Weights of a small GPT-style language model, trained from scratch on English Wikipedia: width 128.
Each number is 128 + 32 x the weight over its row's rms, rounded and kept within 0 to 255. Layers, rows and columns count from 0. Numbers have three digits each. The size before them is the row's rms in percent of the matrix's.

# o: layer 9 attention output (transposed), 192x128, rms 0.188, rows 73-95,104-127, columns 0-63
# v: layer 9 attention value, 96x128, rms 0.226, rows 41-63, columns 0-63
# q: layer 9 attention query, 192x128, rms 0.154, rows 128-135,160-167, columns 0-63
# k: layer 9 attention key, 96x128, rms 0.154, rows 64-70, columns 0-63
o104 085:101141126158105172092101126118153084111151128086146163098103120091133050049093091124118152108103124129096090142115135177166155116106116179110113093164136160197135148125172120199177154131199076
v41 104:136089145143067192108157111175084102158201175136157113151192108121162153144071126112134100167147166119110132175140169151069075139112086130077140104116093161113149153156165130173141104120152118
o73 116:139120120107139082119139135134121112116034157112049154068125081142182140076117114115117105117134071210113183079138103099200110147175153132165189112129154093122117136120127138131147110086117136
o105 086:078145082092182141073105139187166094109075089096084134153092182117139164071075129175085090137144128133056148220136110143105136087087171164134132172106154190165103138102099156118154143182151083
v42 107:143195130157160125163110164146158124141110106071132091129145105078153107146101157092179147094117143100104125099108130156030119116166108091151071118145127162098144125116176137186165125105127137
o74 110:130100143093112103091175103144131117134168106121130112173166096101147158113113105136104076149129153130104158180056125117102143146144112126097138183148104105076117130157122100094185077203131122
o106 091:134094103170120116091116131058107122071125153177170143104157111091129137141148075112121120150070132103098144094090121120126128131159185124095164144098154113148109139135148118073063126129064158
v43 104:138151146094138122106139124103082186101072148133050163153190139140133175156108177115133138143096152116053150179085136110107141147071161114136127123125148135173080151191137112086140161064144128
o75 105:124049153139210117093167145076143112187202113134150104134141151095127099129110159149167092148170130132152162127149115150155133044143127102131115095159169168079166137081100118161127092120106119
o107 083:093088118105176179163093179165156109146072118164179122117063122082116125144134094116121112134141132184133166132112129155146134117169103096118094157135140088131160049060088182103147096206114112
v44 112:186117153147139160098187216062161125125090165172125151141145150149114115149140129162074134084134078096190138081122095131132186121112077137145073136156141144110145090121149175124125100110219118
o76 113:100183113145156155114149067090070174117121102101111106157121167116149156203115157150109104159108085117118140101101089127210156173158164139116092157102142059165144176126120119106160097128117113
o108 095:176164175135162091160057117181148089095147128089131174109105104152158160135146155048112182152095139147118168080081154071085115100131126108140096129116159152162117170163138123103090148067120146
v45 106:101148109163120100129120172127149134154142152116189194128104138153141131077169135102124186116118130169083173201149063124117127104172133138088143076082205163157118192113124118156138133179115197
o77 103:070152128124142132121098113128136146141133147149109141131148099147146064110141099200054095144168110094107178096141103097145139105066135112108089158135122139108110200133149107105128150178170108
o109 103:159132140096102108172135206120160100130072132091179132119175123093129098123138077096122090108140149098093112094129136122158149148128163217155106125109118088169153073115130123115240138175132125
v46 107:173140087179064085142166079190122173133104129120143178115119167150130142123097150104098155153095090168098170108200186125166145106167140058169091116137132113159168155147101133121125141182150084
o78 109:169107131079139111096084098086112151101168099168110137126128143125174106120149128083114102075096147102144172123144081096101118156103172137130157191143082061083135127110104123127157130094130071
o110 090:153123106119148236055144094094106100097091069110126092069082085160166099123127101099121125136141086105136140098159135114135135170145132148127099116118087131138131086088158196107170147109152194
v47 110:154133083060122139171109104133116104133106142119170111150135151122153169129137106087092138083169166118191124100126142112130161140181126148158087122089090129133197149156113165164153166133150132
o79 106:122145146151091074099097118105100159141105123064095152103107066194149134096116164139143102136123102100145189103118087156096101106120124128109103115178151130138155132139146122118217109212085124
o111 093:143063158103122145081176182136148107115091136117173197122124188172099096151146148152126087170131068109162127142129126170128161155144156039092117116146042138129043157134149095064067125090119154
v48 106:131101119100099104184101149046163053089119110146101067139145130105188131095153137084143136153141154157084153103144177138151118091165108179072160092165113152107113121085126132138159137117099060
o80 119:174156089085100123149161101151120158150148112083211089101191119130080121152142152141126136067115164137161163129066088061099139106095188101129135127052123090092106118166111194130057108160105120
o112 085:110129198071144112153095135131114124090129158098076142161088135165133149179162136163157154065128114105133157169141124142180049119118111105187152172145153119107121141138176163075135131079116043
v49 101:097103140143091107112115154132145148143095158067057178105076109047096077110176162149181089207142112181174134069101156144134142119074117116094190166177089156111192126134173116211106157110104109
o81 110:123153148127181183083108141090087100130114187179098177159184126139108157122053106152111173142088106099124119117096089148031123170173147167148192122107121145156116176141152102161113106060151146
o113 089:171144114110137092113128107138154159117123127062125053135093127183131185119170138157127132131121155136136175174068109136146094097122086120176165091098139114168097125136128172115117119078176154
v50 101:163100145102069125142141136177159129164120100123143064158123130152118109132094147147123085094124142112144169120161116143154100126114196055104091145114089159199196134111100091129104099107114159
o82 114:127160067127131097113099192139141119094142177114130122079163131132140104153138151136156164121133133094161129160126171126154081109145117122148143102148166130051106111135132116098170148112168074
o114 098:117119190202138182132175148117107145131186111088104175169158148064099201104122131144046094210141140131117123115137112118112136110161113086119164137080099126197085110098109103142121103099078153
v51 117:103139181110087141109166141100110071071129135141128131113127190169145118081168147167123118152115157078153139175146186110170118102106145093215170150124160088093124128159170085142131091162143121
o83 106:119097106113101141147120170091128163171074146084111120091113115139133124141085116149123149154156174141111106098098101121047146180167190103076095132122138194165156140098087181104146097163125120
o115 101:137145131144114160188125181124107230090143170186130110127178152199109168118102161108141179081144135139147130100109112120118059115133106116101158141095139171141145174125129158177166101144120124
v52 099:130176162090140139133094086163109118068134177151143089098158192169132112135130112135096091132112130138126109156152124147165124118104136147149031115144155150128166131169118132130115121130055143
o84 116:193219143138120133164139129103181109168170108106126116185126145154158131127107137142138207133126101168094128079121145131149115075152151138058153167102135121139188124156106106143151116093116112
o116 086:089132136131176151134175162072138171094156128133146133148127095090163157131142188118081135118132122097160087143160119171133107115191134158144105151151093148083140113139163106113171131156135119
v53 111:104120151065120160114101073167108100167149133133126125093138187113089101075087146092103169157076157118048134123106113128128076115052137133126144149143104129184129106099152119131167119091155095
o85 106:148111121178153145169134160126160077086105138115068188127123046085064116118170118089103178093129065145091121122116104117143166169174138138138155138127181111101113088121139156120088147136074156
o117 098:116121120144121155135138195173119139184119110103147165151055107126144195174100096145153072104202109121155149132136106099103088160161131073110085162074081118094150122114091105123174109133113127
v54 109:167116147118160165134113124171196056066096057139085156153163185080155158148178156152160132169167076099119074113137147145124127134092094118132174092170119159114134146225109114124120137105159140
o86 110:199131107188130111202166129179073092115129140129188130129156090125184163141078137166158141103135124183132114118108087107167118117180136139061135087154076093145153152066131124148141090141124099
o118 086:119106105104079103129133120097148105119156098120176152131143084159109132154126140104069133081113162101079159096067123160165199165098097106129150140081084142134110164084090190154140145127158171
v55 103:110106140130134148123168128123108122088103155122150151113110110126145159136089130132151159163113163129146135168129118136143066071133098124126098142117098146246128159118091143123088164088053100
o87 106:097172223173183133162121172154138110112136098071061139104107151139109125151141122133157135131131137125130128100108123143115103173081126098091098108109144121126155106114144177159124150102168147
o119 092:158163079096105149094106128138057128150203135176135132095123156179127145183126074079173097107128173146130108132118063090112127085143096105141198194128124170092128121153119081142123071141066059
v56 103:105162142072147076154180207184178142147118133105117082111147160153071057121090072120107158133102085171111127129098109142112158146120140151130176117138161090161130150124099111114125137090131073
o88 108:122157130108093157117113086079124152148098082143070110192134110092137119153108103142103094075199102141141046122173138090116119106138150131088119141095106188110171135146132165174007138108125147
o120 088:138083077156114121164110113135129146133151118146160095111106113138143185196181155149139088169128124030088151132188106153149155152160058153118127138107152109148109139082211144129168094137132172
v57 112:081126081129156131156199168069127112119151086145157097099132099162143198118112139113145136073177116145150123164120106142128129192063180098158059102171089142120170133085180142136111127144180088
o89 118:117092113183183117103122107104148172106094132174102182156129117130120118170119103122164121122108121156116073103198170101131135112134122104037172110143085151137116100112083133145112167118132147
o121 089:184160099113124111162138096146126197145142093102122130110112152207098122068051113167140147185088100128101181156128087123143188143119111065152149109109135129108115102122157103101096132094097103
v58 102:101123136151133090093107165127099115136169111140061086108147120157137101090130087119176110115107090179078152185144157151132131162150092162167096123091148126174150158162116168156202149089132131
o90 109:124160136112134129143128107146094119127101157154142132144108099091111144111142169130046101161139107115141110141139130182167093138072150137106139142158063156128200078133080119160104148165112123
o122 088:125109133048139133206110177108139121127116092124148173114108114115149106104123116087151109093106091101139099162149173134093095110067104101076123122117170116108156174127153175129107078094094109
v59 104:104119158154115121180137136072128072157102109099119110088204124124183144107056140134129141104064186120127155096149113137098138126147119126122127100152162098118079083150107159107124180179081144
o91 107:127092133159125188170148147086101124109126107094115196180090086121146086156216100160149120116127133119115211097164105177157105079089147129143091147118134115113131149164123126120099117103083127
o123 085:133129120113108137135115147115089215118153151141127121143138129165162132175115134110120192137122104164201137093159118142107086105118090084176071092122118108121156089159156162103088111085120107
v60 103:126097136148165122110083098161111150114076071137111140176129143161145157110086108166110155173127101141088155071136124114127094132157185135093114068140079093143110138152143032147122124112127103
o92 109:128103106101121158129141167135133209118046140114136141046128157149137176107104095113158181084071136116117118178149132164143126139143108143124095167129179134063150102117123138150176181099114152
o124 088:160065091115120126142133114158075055161121134110149160125155083108124141160149118113182155136225146050160152134147105075164116114125106114132169116108113121088176105137061131080177077114165160
v61 109:130107150194176080104122154097073093120167149087103134120137169110124113093181143128144189102135100124100150052131098131101107170096172150145175073087159117166195122099103107110099157132126112
o93 106:128151103142120202128143123088113122105079170140149114105122113093107130168080146125189104115126133106165154204170181137150132140119127145064103131107104138133072129119138160094204114144142124
o125 090:075123148113111173106146149161162111145083083153158076105086124111143122113185126166156086147160134119176186150232109150123170149079105152176110115131088078118150115177109140137179136077089149
v62 096:120118132104107181132129134113186054185075126174167162152124130129088094172153070055111086161138118138108126102137151087100114138120138128120108089117152191167072112155171202148155102128123099
o94 104:148090135132117068139091172075115094132126160082160132121081114114196094161155208141123196166158137116137109124152091188132121111130198128132125178120164108169152113140108131146121156150147147
o126 088:136139084130170105181106094172146113185187090142086108088142108115063209061139095096144109099112155096083162177142129144084132129178147170124141131092145133117109123166130038162137150086145097
v63 105:130140172142140171180123085144152160169089128083154131131089069130125109154148175085146125100156119085063137126087174157141191130120088138117108094120207104050134135086173103109135106117173104
o95 111:187115119086169116102115167148073095154163103119148140072154112085081147108093069130108117145090066134159122110136078132126138090125135062106091143149105161167148130088120110087129142128132141
o127 084:138145120079103103100069113152157128158123048124082088182186098067132135108165107147093066136122080091130148090087118127142105109112137098130063096163127118169094150131128166152175120160094136
q128 046:105184095129153149104127094196141125117173110153108149084083140133147125131148095054119138104090133194141142114104105179118125122106133120142122164113121062186157105094149165086155153059156155
q160 076:091093122124160133125094136118086115142124182150105107128117140132144139091101100189141063104181146108086140082129160129117103091075132097086140061151097183141157130136127063124136134192124095
k64 045:165044138073143126081081112107076100156101076099103139101147133074136084125163165151117145095150129162143101129093119128098135187127158158157128186054125166139082113193167151067177125068126181
q129 053:153152154111190122143141135107163043166150127194172112098146092172157037104107066124065135171114207225124135115110129137121143132182181169108144156112092162123143127105126104091115107125105080
q161 074:114100112133142144092158124120106134150048096107178181117128164122125085144085116092133138168142128081152144166054128056128113137127128153135091151095091130165191073155133178085166130110138106
k65 050:110180115086111123128134107158086136150132066125127165144108123103136110121062129097199112073099119071103130172146191157124153101108178164138103137098089110154112158110074139106153102129063146
q130 050:145109143139036128137139124172123079149168112158143131076103121088141089129113138084135158164096104120159216164135114093134135135112162178135112125121132107154148103150151119113121194181119123
q162 067:150097158136136093050140120119124117125168118077110075131117122124130159061047101147139099191105131152168075149129125115136082154104122128179092094081098136102155088101120151116142106151074112
k66 047:153137157106218098131159143104092055094139196062146162161142109125099114093149151173186074082117145116132130142109151147086192072155172141119100099159137128161117063096074109098151129122126075
q131 057:127100141189103100149153132064122109103117095153161169113147159137189153170088117168161094118115069145082179084139087068102158134150071131151120095148071146082128152119158081136135160183053118
q163 082:131162090124126082162112108204180093081114128146124083085097112114136144126158120072062143064106104150122184110120139132087095107144080160132117143188122133127156168148125093104094137151145124
k67 064:143156148090106164118130079143146125099150167098144094119161108111056136078154140094117142193085187119179139094096113150117122160195089093108141181147189042136143093122138199115129111096108097
q132 071:130095138147165143160122071125106049079142094098110120109146070112135118127096142161107114100112158102104117093148144164117118112201125124090118219126167133052030165196144143150134103132140143
q164 105:152095156134130114148131135109138128113093143108117099113108131098106148144157125189151171060139151127106093093195147127119074087113164219146143119146157049087125173130096082108081109183148144
k68 066:100221165094158066114103171133097122104176184149137181101129096074121149113154114143132091111161107101089131123158147031152187113099112134147104106130097145100115134100131082104150092093140149
q133 068:148103142129170152116102125105105095095139086103127111143130073101172091128136177155082120053090114103098127102165139145121138104137112138111145210106158159053064144160175085149109132138094111
q165 082:064162079187069181079145096123078073106138105153100099031136116174138151170150100127101135105140154084151059135104140126128100079116112196124163150155131103109136116107108135125133134202085117
k69 075:077190116107142094132181141146127112155101109189153166089117078139106157099137187161121157112143146190124127133147164122115184140093121113108120072133097142113105168129148035062193128139138148
q134 069:125080112162076164105159130068110141180099123113157094125148166150141168131138164142156125155107053170170179105087137158050150084114134146143113100101157137102156018062109172124169120095119190
q166 105:158102151135085169079111066106148148169159194147150145152184122156139117173138136119122089140122099143163157155129126142159121178151132143100092148107140084123145085134155204160113090111100124
k70 080:112067167123110134147118083170176114128091117129147116109132123171079103079179163142126142111140110104142076128146113139112103184151163060125131117107144075158096190142070158115159108110129075
q135 068:155176110178096223151163147111106107145120183125173098120088152138105156153170093115143108113125129115105137138080124168125112100141116131101132166098195133119168106131160131131138130151115099
q167 102:142092165138087157119176145088152123140146213106163132175100107140110160134094059189143102090118212115092123152146142177129187166179162083103123164085152123084163078110135172099120113095139094